From a checkpoint of a small transformer trained on Wikipedia: MLP 512 GELU, 122M tokens.
Each number is 500 + 50 x the weight over its row's rms, rounded and kept within 0 to 999. Layers, rows and columns count from 0. Numbers have three digits each. The size before them is the row's rms in percent of the matrix's.

# layer 5 MLP up, 512x128, rms 0.0921, rows 209-422, columns 0-63
097:508503457470509489462501446403467486479463514397490495554539531426533462540454420506411525436622497481501463560428552475507415493540521489403593588407482489448482558498576535517475431463522551
112:496569470465523524495517491497494470567496576612446516520515620586496463400506448567510545491519495519524581489469517448476434485492568449463447583408482509443551557500437545453404532494543541
091:487521665456456494511440458468502525599539484553464490454480531576581493396524493527397499501497600557556492543542480466498498513520331373565525458439539405429517538440514609490456439511473485
097:439511426522519521603457455461482491517524528620502507390466482557455413496474574490432530486469552506530466520481478495480418524564370479528517361475514467533441521547510472599508476469440386
104:542432444551489513572538487397485435512520453481570457519502497495586414494567548526482567392376576544467442519428429569446531550558547528487515528507440434488517431451479501531432540495490512
102:577553504522446449546499536413661439486490458567596489576552503425506429432449484504456479507463555434445498512510485524526621451543438544505457467536491407543557526567424436585516494456488570
092:513472652432514515548453550404564538510519553521495405432487457449540562424475511437554569496467563459559521489594466434485511426520558482623466522575489436436494546495531480480501528545522418
100:506413577525562452547556516550591504468429464498448427452464547450505386543495555546519571530508535491526507542528448440541522562510521547517501443470513488542477445548436414559553540514495541
099:511465450497496464546385540439562517523534446545503529548494428552479514426511518499476528497509442504479462494543513487549436520469511527510448587534460617518470528400481499515531591513468444
094:390509476571555511577492505545487423458469529501530388569476436492576443528457483538479526460573480555496562454488450486620601519541569468461542508514450540406530513489481478534511471442502447
100:552440368533578612564491486455554473535523484542570441445456431478381464559495458389487557487413473559568618535458483536494395573493532485575560567491459509464534429479500505458596417422501523
100:452548586460465494524481526465514506546579477478510407530514568475498523495496459468431475542465504537546501527434458424421513506434579509589524462560541561535618434433471494559523456500439418
104:442493478424425435527469621543481467357472502549522481595508430474488489434504488346440570519461445598516511549439488361496506461485541581487554435547547454441473520445466495569527493522529528
100:462479486485581519464569487471446560403436579539426522487541471478558483593466454503484457489369416442532582581412448523483506475509557538632583493497481530494564477520543518556493529431494545
110:581525505507369473442515472488573610537492560559436538563535479578513426439498492368464572464536409460427540541548526445502520495495611554449493458474454600497569484489502562507552550410438566
110:508511470476544539523566542399505520530435427549510481497502570496534463587483512509458541494460546512594580486487512492630422503545442476495462405425529500557530550401520532479520506415458530
107:507487565509461461473491504497494474526459422486539479472479499527397468473448567552506576549475455528412473523519493506658578430627508450529485544497576498531491512506556507429527525411564479
100:506653467489489465521443403563437452510614522607488474494455496492507529547493481561562492501462569552544522477578424434519536510398485503518497364542536473394450407491497507522548581431506482
103:542464454473469524424557372467448517476606562432549470498446523593511420582490544563577441505486523511455521541483480507504482498444572559614476442465520451518400634487496489485426483519535561
101:435460556492530514492501471611515480481458450559496547555488508525517494526461518491437462542526411501494558591553651365481520472458476595486461481559494547564533446480532569510517414469524464
091:567424560457448440499598435589515486546538557493500435529472491467499436495514558424526531491416489520613502423596508445571536382549475487481534475599468520521526603463530475535550428367419509
100:507482507492553488429414495419487585495517543372421481526543532536517553466523441574434508589491520472484523497531460433577456538513515456449468560553583402519474599514533559558496454547456538
113:476477570538491414481495480614518453508437401478544537499371535475503463550424557522455523481499522451477486562513447412524471610460566465489501552475468586573546559422531493545521422471393508
101:486596519487488562446502468507422474590480450523476402555475546511561468412512559539568491464381420386477396519482495523534443463572537518489505420611581504574474655506470452526486512514509518
103:468543561525576533518510482454516555480586541516480452539520441559484525399427503489569512473526538540519436491523490499504503469440478579482607499466449464536581518501445465382584548430497501
097:470424534479605468471531481446470432497572573481409457481561466510528530499407486552495454534510454550584551521484451492597555582476506432566449511534547459496486575543486456470472498505556464
113:536407585421482520557548535442479491492439482474500447469535414596453452405493477534634452370520406471519492491413536551449582534545426497508505492508549580543525592509475493555425448551531488
111:517457625471553546513534525518494533525459521447468500449510472480524538548427447496401624608497512395542482517424494483477540493498514543594495489398415556505447463500474481504542529503569510
085:546472420541435520595598497461560579535493501425501528467508583552550441541443519503421397496462424547509461524539512505423430513522495566620553527503480517472507455546510502564453422483427475
108:558508524440543492586506480516517497524455469448500514580523489480512557479449490570505452544521497653512553471426562446552508458564539523499473492572524517545420493496456485465538423482486493
090:484422476524514541534473511487477503501418470489504440459447476558402603599364536402425434431413502513446470531511490500456451575478509520540521451533502526533578531565512467479567523500431557
088:590513533482459526455518543442488460439416486576484482472476483471467518527523525511524532513550481498505595482527433567437437496493447526475537488498507538571585363467432529586433410455509491
114:545520399454514498414469583558530555500490508438536399500515533536633461477555482586498458474485513444519505556489457455481536452598486533545529560554445513559577534521559499533476452477454534
093:587444478453479530421444528372507542445515598499541569508543463546542507515361451468465429531456518473439569516462434520412488492520528572482521485562456483483540472566550387421435557494440499
084:532408461450496508559555446463549437486475556477539548521529477465534535531499436532482516459480491490477448481489445506548464497437596390614413538537503546448558651405413514527471451534563515
107:498438453489484444441602528490454464469469514492523499531512484551483453488406526427510469468498503465509565539523490563477484516520560465574388511543567533496444559381473506531570490533559484
088:454493509596471511489524525423440502540491494508521595497506534516529484514501570605479482463482510429460436505457485546570427492492438467493541433438595474545586484378463543504473568572511457
094:512567492540474509553514438495450444525582511503538426508463555469513493500511481511421518364598495511533521477477495475541427422521550494509551462461485427575529401601485442521464481470519427
092:472515506524569466507496499586489470515530521538456465529513522467448512458444494511564476558484445538393570537469568387497589494477571587596503502417500407506524565492479514475492467519513488
103:515511493466494525459396481468466558445391478529425464541552569534478572466388530508455539465469547436480495443380592515434461554419469563553522513440525531558468526511473429467484458481566536
107:523438443539398497448483495495467560492497527511447511526558543446522581449494481437493509505442457519483471540410484562588487528455506526469502448389526504508524446440516491509535515464523556
103:605537514388478562432492432483465493479473553579430473579584583516480584479487447527479522479441493567552550470473564455492477440480534510491472464441467435490395536346543499460535505536451469
111:561491599479513575374504522571505511497385502467477409578518606408488617473529541562491507522488581519525576505454472525480440544471521504493514463465488493541422522508610470484578504478437533
109:493419584501565495470513543529522498484582405510487503498494517540485497522513574458437509550569465496509488509478507470498491498587489453430470483445438538616506490453438483461444489517503467
100:470476495422462498486536488400404434565444449466512537444479462588509517496474508550465558540592620544546505491501574501467537495496570490485500514484528532515426580430516536488517388453526510
091:514534388385557471398519522494495501477557437527526536549405474395468476420508479479456488457535484505541448514494469562518378573508458435430453571514554527474538553554511531512492517461467537
094:476543490549412472478590414514385582517503518462511518460499499508523509506645522538531519576489544494555513587505453474508494441485565530567535548427465382505472524542494501500554474503472450
080:464429494536456566435537561459438501455486569471517483515481489495571596517585440413536509408465529537490520502481480590544438550459522408494488445550496568526540479577472496411476512485478457
111:482510512437479499441604554436527514614462452474519503539594502478471522448440435588469577520398553541540520468495511503565531520526446445430529550428431479532445607415473450423468534589490424
102:536601467479463455520521449462569417605530505500518555496453564536466416590514510473454457520482421539532566453551500457498491501480561472512511460533505568510571496426422508438515485543457442
100:480523495469502517414506528500501568496450537451499492540505466440591452567449518490427461558467434536449506512572570583404465544485556546526501528430521472546481508525539528439433487611491523
100:520471465439526550521488476497515468558479439585480524480475513469542485554471463501463535500484509523548465444436497408503581567416418486495543507547515493556589425471411453444418568448546469
099:550536595459455546493408577507565546490483399504549520546483520439466517454501490563468525583440415485465497501518650519489526549437533469596503452629438528459461471477588498445527516495516428
102:503526557517489490594504528461445514465502545517441589485597482415522482496491508571464469532485572504505435517375435571571559443502505524438440425443507549528567520437430547501512442424498462
090:423554437511431485489410615554376569515500474458471503496557505452479446464490453485432484458547515504478597582454557432519417529595492498497497446599569424579479485503444516499430507564483541
096:557470509442534520485546354512460456573495463508446503409451482548490450477433475522520537490482570497528494571457533465537490475484548480498533476512468483429485527490560489571395472501497543
070:443530578533503498528563543520528492482572480449518565569429473570437425396479502539512512529487450483493500654618545490570590480505484462494486544540413521419599504494468480588467465563514550
097:524529562443471461545433561489513531510535462478483491465503532510504490459467492525480428529501473428480488404532389498504567499573437574481474515530478454564515584424535545530611534552452530
102:462479506514574477426535491441497473432527598395509560520510508490462599471408503509482461490544416495528481554471485581589466471411530484467533360467577640562528462498516510536428518509571435
107:579569515516471487583434520448483568521467455547545448454451389548523489514456632497543494510508474413551589496456529427372549531488540524501522533505524501490548524452568501537373515436583418
111:452530451489457492448490624442486483539515477446548372487486388522388446479549522553371491536488497561506490522402486424501524608470488518528494556521527490507507545561588498550507499485537539
093:493556582479517490434426516572440425501460606477463504488537489472531451383469509535518489448485539518427504441521460454446484477460436545609453445588490482550387488501473509540440538522494533
094:426514575503549583585460514439449542462491536519484551476528517451531492505570531514484456541515486566599546486483531464498581485523410593447449472505484503547557458568433445508598504516504481
102:473492510580465489468518603508491545540489533564500521474597501401393534501459487490536488498490515467551554494481523572489468593524577498413492442407585504513505497473446572411447496462525508
099:602334582549515509571459504493524499517474520475474430473507474445558485471576520506506539447438550508611538493503500496457441441535476551521674495489495434447533485537521424484522462541476484
100:461510491542477590450569567628474531487521461449403423503526562453564548445402455477365476460484527555516480548487429447555503482490532595525549457530470437449516479514490501509562490543499440
112:445617525595481444560545477547432453500505565523502448440545501412508537445428462561541518540543511584470530460476541519441475483429420545488497545459431481454448548537521429420482503507512502
101:532465560463541560358437556422496554510499482496548530504537516321535464471478536559540482484538454555486467462556398453524642514486442539507494510486456552552447394545519521416545574476460442
101:568520561480445518488542518570442473453501543424546553453541579420495426508491503489444538582538517638593439506497510486535539447493483569442488520525507484510575509480534443486450470537518460
089:619497491527505514407485463433549398506507554483557532466513478534521392533459563514459514559479477485454481447486650509473469491507525551549481536527500464529506501507558575500420494603516513
089:513458484605529524399523503575501531503501483448508473448490417536409591525505498536502472476479467499451586555498428484499512508450483509432495528445519560538476494542487468377500513478532464
105:478416474523522521498435418509545437531457499478446495510544456516432523498546606554515455460462538486523455547430541479574463533462505528435523512459599465467502488566482454460439577472500581
097:494477491530479525415605479448498579522434480480423530445435486486559514499585567528495465519499504507636456535619551523477429548553518516509497507546405506519458528491524471470472514508464421
103:424524565507584462508478554523456559502619520460518472533479518411517476490456554522541477510508518473473557495479474521641466529414550520436517399467449500485512474482517544440477513505492461
102:492497381487427494506468516504481598414500431561566432481541447516404490430445579516490537502513576479476421514424466596481578559494508567433432505569476547536591591563511524495522526486607528
113:480422559553434462458442581409514476513544466528427549368579509437480484638476547527455468476562500541529485504516571512544477569536520557465518480490494542465512456378500433505467483543416455
104:470434498426506458498471479490604430492497483526489384549512416615554421556444401476460496556467531458447515532480491441533462516543563523428603490524551505495496553464554489548515498467467498
098:484513438531542511523551482463375428421511532490494546615517468567500431509478441479523500489521488509527427480576514589475446521444450551498478459584490516569518615477469512471482481519421587
101:542400494420498543530545518561545550555552567482486569588497583443530578517494451485511510582493578469464492529503445484616456432453528556472413435502495553446340480482511533528456405431518402
092:472557566454464521539463455612583567563522480462516490469536556556438466435515440537535471512550499536530465560517541562517496426494542479610446510584486539427503590552532517497540543355362420
101:517515604500370524536521541562457556528470510494451491499508522340501568521466522486398500486485505480545548476467546437518426514523495540461455530496502523528522563527501454449617453553517508
100:462421479527423499421407566529531558509435522484541473452427523522611506475544481512482543466510546593615509539491530445548548472453542528530485532529489498411474524426551454484486598613463510
088:563373476537450469547494558436461509519469503527617519466574473519503474560419534498469448560586497543583525528518458532551442509571559536482448552500506540493517511427536508535503490372540425
097:455497517547503525520484492443496556499530527471559510484506512475513470426473458444597556553494600540605385470408515526495519482504577531477463535574589497568553439480532496514487461527501486
096:488455508526555529504498512470507464484473483585489573437545527490483555499439499507520473485552522521452516432586540514511529514437529387420563565480523431511543556464424518452500402566518424
109:446508543477542600492460489522417500465654406474515503446434481458491503416507501447517450465534540575509552517514564538601452524552479568420452572467478481502461523507500443501516492461512523
092:605549514425353593458533500592472467432441416565507456531560535461475529566418537425512468556433527466537517427536426498584528591507580465518564519481493503594484404529480520454499476484495498
101:477440494543461539522547490424465434423585567550489426451505492441463505408627523526407436513458560495532423620442582538547577500534535499473539514456427521495584424462485507573518545540523433
112:540529551488398501482430477486495543512513554533395539628459524548502481540440498526637479518492447462499405439461435578573472550554505548552476537452539545465591523553492533463525595518557485
076:572467432520467497498540543502511502439469486460480521563549560525522554574519520547464490493515584471533476492588524540545462551475456527487415445483614490553550406501387532493416447514412530
102:468477574505514469456497438591519405464479506471426497519532505425512495431497415466430554530524484542464501519562415510551590506492507582411505498471407481571522412552539529423484594550448538
113:545506404481504430525505503479474454561472541429585603522407484537557525486495529462450507445470394528495409500463508556484494472498396535438500496450514564500454508516456584465499512512559620
089:466470560504498538515417413529549451550436569501479502529486455470467461480483531390494392513521459523493473525558542535469555508429429508532501574624471391522506559531497487462429584491565463
114:508507474513512568485459554465505516438616491504486462474556444553502533496453496414579513437550529438493418500520495533525489523518567527557459488485514475383494574550461423528428488483519518
102:462491472520513492532521420580586437493527476575543442467529568578457472394529496538477474470487479563562535463448554482520502471522537473426422353461459538534474521444551508488490508436460446
100:509569465397496463455547499492429497508435611562492549450445565507491578478513461455461469522436386636511523583495472457493491480591581446505476603493513439552472513519582563461549578565440455
107:501549425507525495532499537523549444548497501448553524492419562499520480539497542499460461530434425488427560468483455533494499428602473605525533424466556493498517460481439524552571462518499500
109:627503454458484486504583584447494532561493560564553491569477559480404521485500562375506478543577532496425465534494520493466489460468507553462459374477583565485438511507543484503537538455563526
093:465478521479517550513552531453567439429479489431570540560511517498524415486467493527427517437479474519496513473440539457407519523435440554463431538485549507530554433503516554550475405506552435
095:468590556453523520485494533457492418462540507483419505436404513462421537602444520462571511511457465495532475395498503436435535504455466521510475439497458513595505573493494488458455618544516536
101:474464492514530505486420530508393554513512533551503516524518556503531515533522551479462409501532492415413524569381458532459500517529497469595462530515389531486506470507561507443488355492469501
098:525590510481468480519530496561497432581484582595454526482541512401553534604501401451460452485544476462514564425502473510627486473549537497488574406449537562565495446466434534409563434521533418
104:548462510490560583523465493459525500566467476627533474512500469508503582465511468585459523520550469436559522462471607494545399513465457492466578494467576481490477381488516517482526495562538482
095:504554481495396450542513442490559515478390481479492470510512448510581447529432521603481540464586524493544428537482560542424456480457535550451484509457542446517473504620598488482480522560432551
090:521550486560520480402546419528534485519566518449503424409495527506594457580516515461547501482482525505501560426520439422543481545470439554504493559446484509479633432465516493467470525535438511
095:446492531510519527454604519516573514558514428554519484457501444519468393461590443516563545436502511439542542529458509529515610567497476543525431460544458476447474416504467459573547431538464486
086:501585514524512454475555547483402494513501468532462561495441469467443407498617437493503516521528475529539505469486538613442534440529535528523383592536467391558493580450497598579583411539529611
103:506490501511515482497501465410499475468490483534520521581541465517467556468561530517564524498421424500573528572466497567468514478544484487490481456431583404454550522550599547423563527440501522
104:478486479496476522492463509395431479494475578467544502535567529449494401474466410514513472491605535472457486491534517422561515456431503513601497502435492444534503527582481537478571501436510506
092:476556509520503562506472556482522459561578483496504487468493505495563502425506382483523569498498481525436604492591447478417525465472565575423567488526460529536443436519604501480452523494485536
098:440549577476572483552529458491536416513656550509446477512458511507447501500555478546508468458558503567454452558558456440399436488489486442513562544561464494538580511550485560433561525506559463
083:533463508468476485549486591603466470478494414431561511576550507547480506459634507558497478528475521467472454612568541444484436452477457537554436503550438508505503473504534532542467524478506522
108:549415516401565525563513584604495523481469445535563535494452536477489584461431551541460494506430513541452509613476458576475510450559522432510440521512469465477442578514520455555575471538542566
108:527496542565578489399459561489610466536532530396533538574591473490503469388487505543451544426404415572536462560455395617518447468489535472450434481447532471502451509433491492515394519540537513
103:510468510470484509505455505596538576501391551502491408547479414446521509397436465509508549518555420446519353563524546483518448502501415531525417458589569528448511449532456493534433520523515567
095:508475459463513474632538477494462473564463536533570471486435505448582490503533512521517426453438450391503422489475530559474453484427392530519511488549409483611478570493428501451571525521501488
100:462547473452493607480587532527496560504482506492506452525473581468498459500448491467485453499523546379542561480652523414477493468587546446526471521539483447562551342485529587495547426563572492
122:468497472536573477475452493481568501503440531479433480604413568495519475468615534530554512461513455496398485620452491451478432511512547474554614412523507476392514526520576562554534592482496507
093:469587498531507377554442478484508458539475541538357527597440567521507485506556445528579502513518499516488513453460556519561550457532457439431520337598478430480499564539434482460524465487500508
071:549530549457534576418462484552506552518461560623417487505465472597541550532469470567527550496541524399476449479428579544428514434580457513523397482469532500492423524571483464526521494422479579
099:493492497486503557417562421426528501389521477496510547494492613505552420476461498563615494533458437386531493462495517604459475521497491537478398488509464551471461503472389406467481491569498560
088:567583521472548405449491468522448509557515531552554458539518501434455485587481544513560381583473488429507497514394454472493538511462480418447506447579538388608612498525485555513500551481488508
098:475562447609497523550532475489496544522561472444564589535461471484645505497512577516525547358476541363581474484483506573445476547430445554437536462516539517551420470527567553508433500519456514
098:589500446522463506562552523400484440491504419442439478534486527587422537501473459516514566527352451556474468523505458484443517539546502567530446576517532407513605582481481531540489440533383511
095:507401492503500529372451448354444620511577492416570599559520478532526550495525557426565469496493491511518500516448528572523566411526483488466465545471446532434536458515449533516447522565526408
092:524532561528445499518463500489466516511401541469514482435509588545564440518521560422469547568560499526486589518501485457535432415488464444457462563487487550466427516503501562502446382490606522
104:507532515405401462514456449444639522433445541529497479491563440530465478444541459530506444393449602457522551547478506532444481567451573534559525556457594442524609447552471490589553558506530384
101:571414533472454511504489537544506469409577503597464514547443552558444534530463586465503533435558420456572449457539517464526384492478430522466577457567533498572508400477470436466519518506551541
108:513504511489479430531468451562504467468467481491458472509492593444517458490537573616582436451468518530520500607495554502361556532553460450577527514470539582473551579514491393515506511476492516
102:470499509477467499464416486579538451556472511449490484535498550485537576514473406547448445510477512520481442545543591460522480618492577456556457466440418483601491502585437497436531456464494595
116:508438436537589582509540425563495484600462552486534442498531505507486482531525520457582501443484540500412457582393521557453456497494474503526554445459542514519541509456539490470486557464536509
112:504514497575479460489442496388497550588519522480535492527440478508496538477626534503583400501460493421486570461519548569510504528437498576480471545544580512447453539422524427485433496563453495
101:497540456577467503489573550591447571481439409445475557491497564456469471468537491511545560453535538554566501576445514417552511516615460570550559422448520482478495430427555460382476523498483547
100:444495415440440458533465453482543433465574409433527473503512471409568427454461467504544494485531572540477599535477461498447508463571477598525531532490485545547544460534493432403411518532481580
087:479482470508477440498409535488531503566526588547424489540599598542521486484534456539517506583439424491542523452418508417572487491479525553448568477487514526522593489402465498405475613513571519
104:466521434528540531445509505468428434502501503518565634587505565462529487442540476507569594525444527535464546453440488494492485381515498482464407457504516412520489529456489463527467533519537471
101:497475518527467462413598596508540528506413572559454399567521576557557530484528470525547512617516411459486480507492508396455392530429534534541462517412492459509513530428487398453447461551498469
099:535442434532477435534566520438521531433564524524421462546458557544594498498554480456447508543490409441528475568562522460543533458459500574533518507498465610459514494520498509519466509545461497
113:516426454536559479518446432471570476400396558485476519531510488428522490574418427488410555447443577472438475557544543472443574535557551524600491547448498613482455503475547487514431509512572460
101:520512467530477359527584483476530381479552530510516492402522452503485597527522532436551536492543494590567458568514513425525447459557490481460518466536579477571497552451464425432431525488603478
090:542448545494468505526561497532385461430503434524442443527576550553533462393456508494521502536524597465521495491499496523493456491537474500539472567389530552405559513533390446509480507491465448
105:458488426514503436532534532475522519472545503532497445394459433422515509523528475497525450561540529557597549493471486524437516571583486543537438559561477529415635497479525511465523416553528593
112:429473497441586505538413527450572490504563447417526593497493533501451543511506538553588512480563481458554558609449561507529434427486560527516465460566509469414517525516462553493412523512481532
108:511511489516428506491495445476517459489463477423528499485479562518459575479482472541460572514475532535450612523547563529456434575550470517471530490485616535588483549365519518576574497487412606
096:523494608461528490424513474492541453597468572548537474402513509512492520509509419474461475505601531534471450444519492488499517573389500438628501490444450518465527520497451541460473510414567573
099:472504493480547518456477545462541472543548513525455566487520419486579426447600412499508454553462493464534477527579467515455521479547517494400452471596542497457576541508426532494357543587431479
104:628570512472624567581416441548498454514499582541526477545440450378482512591595464467496493447535437560455509516544403614531508477474470507541475476514429488554530531529578576497478514417555507
103:487455508519521505644563490482503492530588409381533432466531571519493520474405481375459494557449534539532525503544481562512491497523519518471503479429562511487435434461523493339453561555484454
093:433392556494529578328514462475419398511496541412543475422576535508504455509490454551479423538473400438515505443583468501469521503503531488510541503549406496505527516470518466534456455487481511
103:389433455499515487578519561517513494483498441481480356398590506498518498456552474557476504507512467528526467593557517427455506520434468548446553556504519503522574523438500474533471512530446522
096:498604485531501451512486470527483432574556495513527536535572454540358416557476470518498515499620525481510585559467455389463515542508568404510476486552481469535491398457474463514476504533531499
105:537453460509485571530387513554444562479549524488607605407530523477507438475497538503620514514570567521536574552447476510469512485494497537565501432459468510449456446515461550507513528436587446
100:481523547409534462585519541540529548481411554493433427574575537486527574473475505423520509380425507393377477485509456485496477550478402541531563517513500603466381420516536530433519520440545611
100:537517479483584437433436504561445384395454501453519439569489498560585458579478451497512500538534487480480568510455499559552471564488490473533578530493562522602501586433517486457469505464501475
089:418578385438455530424535460505485605443496503492513469514480414508479427589517420564448485493424518526407509442566567533539614589467477465523478551502516597432516514490501568436514470470470453
109:466520389432509469570462458503487450540542476517484448484446396532486460533367477530435464560504545539545453525483597511491478480435549506521451514459552580462464501414588525554433448473564499
082:465433467484467457475499542523507435478463441477632544529463478532555555513570500449483466517443528550458524532584541497457537532432554436520538521494458511492583395563523476462496494555463570
093:432611534506544469522464477488424587488425475483521502537474457466568419512557558466517434474562568549498585472503441548531574567496496508398505509499498549478376537524477480520470518434444412
100:520518559534443507479527503454605432560530550486457580444510502557437453499574589518558410486513524449460482613488556475509471458558567446452582481534486500526467415480514562470567496539547445
099:421573649540576490352483437496600527445488504534539456518555482462579438465495617525467523535420464527438422617492468563494448589526464473470496546478386476526494462548502407490533480578500502
106:549461482464522488550513487534479436545464511475489540597469518523529501498534608456455568422452455519460472508447481458505484512426498590420398539516526485551483422442472525438563449538534582
113:370465516483454500522531492489502458541594434488464410515545573585520535398410617454405486526429506488496519625411515464421519528411466461539487543463487431469470525634515514444480452487515535
103:467494560408492526541567550492457443540456582566489498582489484547534447472566546532451508497487496477550509529579473521453494402441484444389497436558554444525516479571451471639568528516460553
075:516544546499434539531495478572525484496539480600560481396525393473562529545526448430542502561484502491539554537496547520569493588523539531502507499556520573521374456478448516486507455466424496
121:521500394552571507518535509471549551424465515547499527542533501530485449533369516541490539464467507541474572584447511504580426509555441480517481497550518461479441402513483471509476412561483487
096:624549562529432575483491521455612615489517503471542524587488478411542462544550416509489470474476500509486589465600520547566456394488484517474486531470459510417448487471502448459497521493440503
086:522535537494440460495515513508467464438472489459436553472555551512483566378552503534524531487534499515447550575426527552414433544493481541517495490514534553454438526468505549426523574452482488
119:579528498524479514460458441467433534446522498557546504468480526465494540437541497473464468491466497342558491478426475571512530475429430593382441478456564498423485515542545567403473573490572441
098:506484485546522570404549482495555434560347508498559483486474421543546492525470441461464531532526428467533534599618398492474531434426515454445483496584549502526512435526453486565534507547473388
091:494519567476447494592487628556487423489549412548606489523526490504455485524440406511469565515490582490592561474426530418510516458432562483545548512480523464486488517485489512435479503491474541
085:540444488476460444536535424492516547486569431414513506436523591461572425527453430467502516489478447560532516544466524457507502573543593576506542512492481564508468457519553506483468485451405515
091:491458555458444443493450545510484478500579496534528527436424531466467533565544575485467467510560571515550490526532465488472468554490545528510529537510504525548501475487568369544564472398360518
097:550424514526499471496485481438472542516545410465532531534565480583467560466503514500478504436485477577553530541490484508527369486520434559508541650542454437555457478582532496567500568531480468
092:449484513490539574561565544411547480450439592468512449559433514556559506435420544387517495497483491607523498457423528536475516501533460448476478504602561449430528577400476500516559577502490534
101:525444419444486410579415529443468570467516560469567467546533546535460533403546552463476536479530595510529507510423474429470500454518436482476483573567550452455426545519515521490459504497557568
097:536547496485483579568504482588435521563423502458463581560455587497438429456543399511556539460494520473459536406557491497495455547413509528439422484473464564559481592468517477525500464408549477
098:487530506525393551560523489481433478535514482529505606569448527372528507499494435544459491602526465480491547466550535379443571378526600543515530484501442437523521561535524432439557551504438503
094:591539500542518551430501547417543551456516502531568415478510526509555506394440632450625545531449482402529523545554496520487501532514557417477424490456481435491516473390428502501547505494479439
098:626439440474430455537654617585476586509472460513515567499483433528550487425461510405520462420472552498554465491482467522491508558555396536485529511516535487433496543512557482499538519580549536
117:530507506456503540523505428432454447489460520535491429547467489549540519512570470443413578549545501395519507540565448436516511500464443551492529487501576586443558379501464449550512547584499553
099:613504527504488560494486582389478479496534502566456508465480454441487433516473454559535496542545474509506592477503531441509468396566484534510447489525449513464598462444482424530406564533544479
093:553467524550496579451506493487518509560469559494460397483493535549458478526455517539467439568499486433466584434517437346456567477566506562485471467525495501505498590483551490621474551484530474
104:485478485496350479462519555518481538558570499517561608490458560466555456562450494531519490474502507436456455479468494489427414526445496518611457536493447467575414458537480529542581435464444425
105:581435442463479433523534533587473435435468445565379536451478422518445494431504592486510587535458434571482446529482480534542534495578573507580465443567530402524521516546523520528594615525461436
105:520469522543543556553501445522633610506381400563488514524463554580545517528468477494536501436508465427548435611469596478528493505497509539450520548495521490509478415493492523587472426479432503
115:534529395467416446545508526486507535570523456495516506489490545492364452567567495335593464395506505435456501410542489478482484543449473617538463499514483439512504506469597543485467526463501494
104:525531547457510499530447494507541458476563489548471475445588519538546518388438463441439434512515512547578567522504538522522510410568536472512576532447518447544444577422524414600439459488488471
108:519408492509551559445491490526465426572503513481526447354568532569482582542480580530427465404456477528536475512526558535464521538448486493614536497493572489522420404469465552422535510556583537
105:538516513462468517434460520555507488440500569573561496459553442431542549523424505595500514421570440518502432471590519573501499516508471551478551526451560431493523546458587549455414529446514541
097:580418489571565513590389474492424464469459500524442532557474526488580503541547471543511536428513507505452522596477424532612542449500484535489434566562558460490505549484423507497444584486570399
104:496504551454423544491516525552516512504510443419458561507565542486457518482448447466456458541550505500485540545476542530484550538512483445456625510548410418486623418574562476415567448540417557
105:538529550398513540521573535540487433530488600472526454479537462526508499555387521458452536472484466568457517518613480415502462542466444511455447538416464450477487462511582558476527484518422453
105:530518472512527512458426490561569468479549508504536487490475406554365454520498500508514491507572595558495441592457625485492637462481478443536555590504516478485512509540478515473439401512491491
106:592462544461397445470524543520523506498432458623486568538509500415451506493568461559516551479437571595525555477437521433491497550489550456536518480468547490480462567484438560497510473435504533
100:494497433536475483494496478510522534494569614470537432437522495496519385533446464420541515406591407504417516495446563494543427499441539538483444542557487535508569468474442532424479516466538506
096:552488597517509490477521473440464460544517532481508521461473468466450434539592434491470549502526567515534476540498448567516549528451529504531504468478434488541641519575539469537575534486397530
098:511531404507448529531528476516469447539601442507543426443537503532467567568497492437522619442548451580356505516446464462524483491573463456494514526439498506521526461492460480554454387498513510
096:604566432422474523491466497497562580456514490462461574577503498505490495511544536496565478462541534457567559502590555521491569414450489509481463466524478479514404543443573624417553519466573420
109:514546512526480430536446495438434502518395509591503534558581420534439431559468465456484640494508456447562461439457470489567450549399481523574447532533420491474509532551619600519501544440516428
112:535415380415470492518503516419553516501473527474539517465529440549555498414504491486580534418573519425525540588546479464529451419497458407525380528527468548474533502518424465451508495458498517
096:438493543552425505513565580460455425474571506592511514528476555517461502449501574502538549545424493521494490565537507482553425458454517483569508522517511556482506538482545550565429477515552546
105:514433561450560432390410560478451572503417523515514466567454477492555592471484413509388489502460550473583527561437467550571474549581524488517497569516555504486518498477594476503526584506528486
086:503479455527524454424534469575512490524496469510508390543557518481432494572477446475560556538603468413510495496518510525504533485425558504512521451535474508501539504438482523390484428481546606
108:454489489485447569493447506483480630557455585570425531469455475503547526530549516544475607497558469509514548543473542486432476503363503571502461493491532491465401512502483493613403522526483509
112:503395487546468543490472528471486455489520448500394512484567554545468479428467527512438463493526526523449572541471517549487552445514512566455444320572467534536498454462444486599499506438608439
097:480476433551469596490552397500479529485567566532524423424484487384390499552539478419581517526469496457483533493503455535420466491462548450404484510463493484478555415526539421548551443517489507
106:419518589431455522519510521446477445495505456602471482527546520587504555407501407608521484458462490465542489461484522448533483560526480549433458451499559519530431520510458525464502562457564532
106:477501507475450504428471496550608512473572484561390501590400516540516506520537520493473552520406522410531532604501506461471481422514544510529572447584458545532397426502603494506532581544477586
098:525493499478579493518594464409523577584480555595571404476486500436509558541496511458465488512491510546457398510543532510434470531541420468523568458487373567485540441437489537590492553532537513
103:480629497480483421561526466461451510464479441499454602573568506608512473519524557445615484511522392431530433521527437511474507495512533512391423471412533467553535518428665516514517459497462474
105:484497487530491543460508465487413568554446514521430446535388421487503502496498517446466449555471442502589550507534529472491513506565512525611540366460446540470498369616520514556583510436407501
100:528565484518469449572508405491480452494491431491502540613512588457428575464495482554507439444553494356474536497442541513505511465485502532448487459476485469506500438550513403558460406453555542
076:562460518472440466593500486587543399504466458442484484457505458551478461533496447431400565518517531453464495566466496553485495552576459507521515485512423473475533637512431496508497523524406541
105:461454487520534536409498504494450521554463528541485466492553408530479440506508456587576493367444515461452553527508511486535468498461545484496497474535439534427421590555523484466510551506542524